Part of a small language model's weights.
Size: width 256, MLP 384 SwiGLU, 14.5M parameters.
Architecture: RMSNorm before each block, no biases in attention or MLP, capped logits.
Each number is 500 + 50 x the weight over the matrix's rms, rounded and kept within 0 to 999. Layers, rows and columns count from 0. Numbers have three digits each.

# layer 3 MLP down (transposed), 384x256, rms 0.0673, rows 62-95, columns 64-127
496520498449470544503414500428538540527518484527527474517503563559545428482461472521513540441453580507508508484495452541520503507505526565529581551461545463494535519541448513548545522412548493
487439473517442507435532532456555484488502451439490541550451498469524520499508490488527529508572438451510528440542502513554387558483449482491558510511612485489501450514537482466477500490497541
484502517447425521551469511507490465570434455440512446531499386522513493526512396517529562460500534424614535511458458532468586562418556480488503523506503389525407513416483504472477528476496523
442493465498442447522544550524454408606507495535516467504490504520469563555579528433518591483602480571403494510554584489521500461403549527495469485506491493534575458521488475508496525505561529
481493530484480466506512418451455545492504470506539472463471570496483393422463532517515516430514521500591535543506510617478544407511547495546498492474556531489548513511539538477548557506399460
523492499479513654462517393480397514479518425546554413559435544423514585557468551441532446475562470479478516551493359624432478456494466492426580542636568458433451524499469587546432441487395501
518559450463588503545538522444555535492478518468510441532414500473475531533646488477459490499458512583527530518490526484559565497399458605508548559472457485482510447450507517578537560470486452
564484462495514504468581495546594462492449583580534425453510498467544482435556393538539487613527469504550552422429532510512459457521557493492442490479554463519517532528436443569529536514496498
488558510532539489596553483430492525527497500411487487437542490478476615569525492580466430526437505445577425435432497525456402468427496482505423488449467498474556429543608494545445404552526448
491427553508542452465496518475481594584484583460520468494515516452476597522526594471531346530383464482492386493469476467522519404548443456471381462522560482525449549438529588399375501535436468
505468543484559547633519415490510503546495459525544534586443537541589483458565554489518379514455573502400518573442473512575517457457387520516524509523460527378488460489450571486526468461454517
495478456543536574449501428457573429448531438435510538554517545495534525511579553508486473482448499485542517479549460512551486426524493431505561536437500459505467498499470478488424485518421462
541567482565578403458611555549451435479506475478486466471543443533551443548467632502505533506507494495507512499500477618516568536475446464436524449487496561509526506404452508513475573477460565
605448390496525386511471520519534505520513540407497560441534552529472433524460544446480547493453569514421528471517522416519530504485453570554544434547487551503523504578630471532510513588515530
435526458474510503529512524467521550516486521483493444495553435474469475509491543524503497546470410480499413588439454579605494510519524522517560566523482508475462557470481520513533457555475511
590486419516430489503552544489476499376430530399495441450426569552498434573504549516438521554388446532522563399483533532543602515417489591481424542487495493432527518528475544533591458436439498
622523519528500548615403459484511452435456460549509471541602515464511510539462453359515468486528606458530526473514518554380585484513443460518476452426534499476456499465517506511442481646497472
521517510500488560467508548460460515504451613496517481526539486506448520519531564507522484517544497514541501435427495518519533577514530544470498460406503423485528447533456484523478476443533465
424586428416515478457580468438435539567540540507543531408539499511469487472477558461579489467515581465486468563548497579477487486511485526566537415545439489471565452444497474571528526510552419
457486588498476413535484485476482496468469532585488476524453460490490530576448478640487508516567390537502435431429383537523378487433535487515454516473565479515522363442475460386508515427487477
459534451515492542443519546545526482580496460449574524459377472522517510490552535506507460552512471570514532510508459526513562479549475552530529394535476489453455574561535526477546497472464560
516608509499453546511507491444487487405466494544446548521409435520588497568508497526468470534547507569523522476594502435538529500525515467517408507604565546471470489482426434568521455516504467
474524560551532572571522569445579494470564511426589484460475547494548569489494511505581477530469519530549463520498562579496509561463441556469510529588594489463359482503498529560409523525640494
445531494430424552432496466545606560539424527483537506455496506569476416435561456426531454498458549567623538552475508546587527496498604534497533503450480490491543471492563516438466442478441463
489475499494518566454606484473502489580576491408490560428470486506472585519501540494489350481445458536420468498418425508471558467385448403490520550477587517457481449510528486534474479524492531
529521445505446488455483536479434478549496514511534516466482497378421487422530519491406531526557547541526515532567544531503539511500460529436530408455534445528479513439487518537551565439500535
643507437582579530497502514533401496458430557430482552500472463406466510412474459557554543542512554528517522523519490565501477436527528503572527508462497436457486513547470460461491480567517432
397501507557522490504564486497500535522401525487566507593427481526531499515595558435473468499457527463571483456419483513559463429414496479458504526499566573520503531488548456540513450512453440
476391519490460393518509483480508527487599512512514466510491534525428535518447486597614608594402512549504483487494509420531474508563589568469415414531494541562439502472617466459486592514475486
487540432464515474500465465498471464514439502509569549462514534467460503488524488524496483506487530560557551505512522440518569496464551565427449444475473552442516527461549449467577577467529437
403499501530379463508502513481490416550426586515347528502537409509488420541462446407509531490412455532539508526495555463577477560384616478514475440484523505438484542468596486533452465531457445
589482392572495529500399546460493402483491549482479561575576533487479497585445408486450504510525463490535478583429555501459515577476534401541516411489523539604525440539540502401480492590515487
612508440531582519546558416421461534479555469552430469622474438515531507505604454491552480533526428406506537402496522534481474530493520529475498420478549616544360507496464460543514557518502476
443453516487498504618455501605546519441570489453417451541472509471456525475479449516596451479525400534469542463500475487439455518457551523482468561500468450483476485537490458508446487561475529
# layer 3 MLP gate, 384x256, rms 0.073, rows 63-95, columns 64-127
474450517489543510564463497509553392571461413484458566441510496476482473528497479520589488515496503486488467521505440549520448530489477496503567505529476495589513546481445404539463494534414513
483490518511511511466557514575470533522561569509463499560563560526479470513455525411418457577513536529426577600508421453545508471516458484485469521527538539549493484450540426511497453424482479
490476490568416438538437544503505516518471545410495464464463465507501549537507552488442538484529447484452458469526519476449503469532515467547453519433473472504571448493506436526556466511503455
495604431521491454428516486508484512428410480495511508542427499530587511417555535560483450481487462512590543476527498532422492549463543513531551534527542463551541523515614399535557542495483433
519467593507543522517573494530519522535463382621556561496383543410436415368474549493562462526525575497603485352505535487529422491472489552595582448537430448499477497522454545491464489528403446
506520508536484412485496445446499501461446508448505525489464460504529533468460456509529510536476472443560560471489498475508471527549429560492512461516552462532508477528478500579455599485480556
465478576533500461564480461563422638543501504574512592545485454509487453454502471406487360598457563519547571490414505513654505494439582405518531541414580490500471517451507462466468470480436568
505426486457495520619547508439485462510480530473535489451531409477502526449521503487551486484464524544461473451480527441518520471434567524341446484550478518418590602583443508470511480536562521
495485478426447533515466541525491583575564518524446524532507487500465533517602472480533482510500531508483502396457541535471492502547440465595438480498496533542458550487504500478429548592573549
411475491489472590398458460505569453525569369536450480434595562542523553558532501525436553506537508509500491489521506527455510550606525537567556535376470443495581515546510549429516512482592473
452462505453495531534516511470442535591597472590412517477450406493447469524443458442591573516454492490511495491459417564571538535473449477565561461490543493514584469546520558474565462476535500
463524459436507556555426496482596532532434571457566574461455561424524537446532455450503466545485579553529548532456576374438411485510548549428431540443451516412532492595522598510477421487561384
523466505531497495464448485528561398481495494584514548475519464442493501549562500478470413515442557497512499460513507490536518482448547407447541586538538481512522491465541455499466466473520507
467494550501477415504457448447556476524424479502511459622537499367502493495472512482509380522558498618497468568450508526500597513529524525508588508492561498516518559458369500483422527531536541
580480454465499470540465508458462446504483524494575515505492485509603465452427475500481415499451414502535424441508463473533553517448495517466485551515477474413485515586434427451510478523497488
503476495486540521432623546419501520445543483516489461410554524476539466442522481563597492443464518440499565497502510568517542546534575525445552577455585538451505348468485534543569540499540443
536524481462560492512473490484494548462507498467481454519464449598462522458572543504464499533478488503549511554455530489447404556510483482529515514461555551551533451482477444447466497464520565
534483459489433536522416577503424395551422566476454451486515376522513565516547475555488428480479460436503623413545454651531427526460470522364536541549550519528513447531489570427502536570483521
532440529474565473459465473553524442420551525409520493403511484483527505494516504572448522483528452499525536505431506509478484574431572547489479406471512470498473517535478534441526491504547544
515549423445504548534506609540514531525500483400589548467392545526414538472498460564491439529539446525553489447458513495491438459521549530605535518483347485514568525557490523465527450483479530
449522498497495510446506548447486500446518470551494492549447537513463546566417393578423568499546501569457503491535526523410420543489520564493484377575499543458507401534456565539553522595455515
549546472652440461509448573469550458417594465433515572449581560592518484560542533507612508482484469525583532384453494414513501526409504621447453577417470519511419508445462478452480512624620503
578542487566505454499476516462484480512490460558503478487553455464529476470529480626500555533547448474530512527432462490444457475517496468567553489532408505473468476449508519507514466424485594
518489533455425507591529527437522433450466477585514562519554418513509527453400433511475549529506520489502504533523538512548477531602471552570565512537449483480447455496555413439530543521506557
562411549571531397467414481509422559562570442438476529526464449487466506520465583574393553423541391461563547511546451536448493489463443512422445472496540410504531366463538586447653477498640516
472526400483619575430471476461487535535477503421512573559534503508463364600479524620490538481508441448548565525525389489475433494560499480463522528435399490527444485517395469584443467547586463
388487496470500565484389542488519509498556556470529609447484516547481501462463461481503512492537495553422463488479489482479506565362467492598526482546421570464521569522453488568435468465493557
437522453501518386511447467581510476475415517474469562488408518475577460560434525414448458489539526534504513516470533507473421599437486425534587544513574489532525451538406523516472516555475506
499412480489559551490409518580494499541431481400490560462522428509417509554465483532391535453477390465604511400520418505492451569574507512406494492525494554540638514490591591440601440543564492
481470412559541448522468540467480374625498548361476537434410546390539473489455607553536464648541488584520510655487440395532494481413522520477603504485510525515490524543502425518503454557509466
563513455523550398440453547505591493507503560435515479518550489400491487555484500495442433546497491473345564531447545421449535534520499443485424441514433542469442599517517460431498442458574530
546532537504453517536463416470521515602519498461518550588464431559602573496442550505531451487579496566449451475450419469485430483583557471462513403461546479502547437542567535477558477490504450
410448498513522555522581541559531467444479424552448470482410454441411484496547499461466468565502553509571508550523486520489490489503501521451548539457433481458546509433484475508566511457490576
# layer 3 MLP up, 384x256, rms 0.0716, rows 63-95, columns 64-127
502546534487462485527502546455459499468545545482526499572495486447522555528531381448557504465470558473582517456491524565412491530497452479501524529479498463394508462554522565546449498440549519
404519539510533421500522515461470481455563436492521507467509561547360499530448470593470518581498444465508550435490479498407473447531470537559446468553478530542457547496463515544492501465490585
494501429600466492530453515503463529481432521482472452459465471478546510528536494632459504479567491506475551493531514476517551466545454483542544477435498540514552453471478473459578470545499458
514512472506478467495489426561430458506505514585558480509558624601522491520526586522503514493591610433387530442462513534534433386482552456617486472535526493463642584485493488535599459507533493
472509583502569494463581451408505526545441440499614498464597516513499530480519515520442440464483544447482515508540485524471473507477462537589460500536474460492539475483471566536441427499510501
466534478526510511485495469469581367500518463487572492459446517517599551513511496481485510579475388502469518429539426507486433601486506450459510544524532536545447463548488538530523448471486510
521494546482537455557452484562416567566506579447531504517446411460509529503511556530458409339469555562502521508511548472479546552522525454537446427488497567572446568430514395536411491552533617
507504434542492482498479498471543500541520604546521555488518443459605474532520475407557496499459433524484493549492495477524532479508512481534559535472440494513521452539479491441482496438455587
582517428567521633482520439492547417438554503512542479478411565498548393500391510539439475448465435565458547554516510461481490506519554443470556450444474505459533496506440473457604495475537584
529488489525447559491539489394490510430413565506483445545483445479457418454508516451534514500525449499442483522512543491573424510457512521545519544555510489533466522463496430505539478504397512
610608575546510405487520485528498552439393500391576489574547541518467488466469567571430466452510510582510494512525542484483498454492519575474505478459418515515464530446415481510457494523420517
457438539512508417541571554422476533435543394377541504508436432456461499430601482464491460451396493480501594525498503544565471496483482482481478463542549576488483567516482558472393422557469534
485573506542414483421484568448527472466508551573447458618439496495340483494483443538545563555392500544549402499550541501499580493562444518513538545497429524480609437428529524452458511468516533
535490500526527552531436514457562513468470495505490467548440529519435406543515476519448432510557459527488456549560553558513506472542461496547573565471501506487503483382487445581618624599478489
488519547435539508610535506439472398466454518462446448555481511530546459479431492499571509557428525488504457464520525543469534499487507490471406542531444552533536497539490529475521558486568546
433544463502547496545537555449480477557459458383469557604419535482543499458489342509401545497563434495497597498505512461476404478487486388516555498575509506493450547501412538491509459508415562
478502499520519504526451552498425503489546473566411495516492424545489571477520458468512487497476418530523497550508460480498411526538555518508491522427462579524532527487439492508479520549439525
590564552579607460551494505488594569454534514500584509513473557515464523445457530506487501486412520487498434538448514390528537506444569449543470470462429509536540574548457443471511528482495450
544548455533499528441535505533523513566530418493506464515459513539524519424502479431484517603454576468531514514599470511550527488525414501448461526473491511452483462523589499527507511485492585
489555466453503521490463629608507505484478479487575482587461508508432470435528518554505541522584474486544539477432479506512454407529451518514473515426451506483577505579496526406557516438421543
541540482492461491465549512510505512441538463557442481547493537547555505552462535569504501450502514475611544565464461483490552509549525538423539506510582550439565450452521455574445480477469539
538544522640495525576440595453504506443514411418527515464564534514435514580452594543564485473478515547500550422445470501455484479413579557510438508476477495559416497387468504469525454546614478
486534406427474617475497394506530498462467598480594543442442463574530512502522521466568416475484530459465411457587518607517556374476583435505471580509538493505558462475538449472534491540513511
528504531570450551485503484543526516505483523462499459534463529490579487552519452496416462464457523473501489533430498415474526454539519432535583440425453530560544561453522399548549422485430487
434491465591436549551491425501550526463492368439429533561527548461571480498483507449493511435476534642595432452455490485519571487522612570450581625482550482447514581601462469466522462617470425
614545470508531535473450461494420423525402596475516513513533395562498500623488465546449475460467468519554516623503323471572479506607476470462425447522526476534445449552398518505465543615561415
482499525452419398590579525508441470444391537458512443504514456556537471499555585520486473535586512494561460565452598529589460546620474503511517467465534503471476520557555527494459590512497482
554439433588468483428464495502560539485562450367488447508508421523432446487544533490513548560551458401492471502389576509548384447484543491484544460406591505540586409575502456516532591481503489
461481441524534560461455501531499486517503471550472490443439469574435446530415457485501507448523396511536556392507535501533492538431553439470452464497569544539537550623556532540559426610475389
457416475617539456424549413534531382545537545402507482441507549393480457468424577497574538568497564462526489574514471411543537593400501481493465448577516516412489497473526507605437516525451487
483514523436495549544474565565467525507555448533556522509492517462511521513407566503473428511558447485559410500536515500599540509468531585556492489426589409551521496507377493462525487373471468
531490519572530467550477384444496529466480592487586485584450425583594545401447479465540519511525521511508544427458556468511489557505469506490554486538471491492518481510437494475571533520508545
474540465496465491412377410426454453553485561528511551414457496600469458500496531476536524522474563526453457539523480558390464443429534554439509425478492554582466446538459600420502484497471536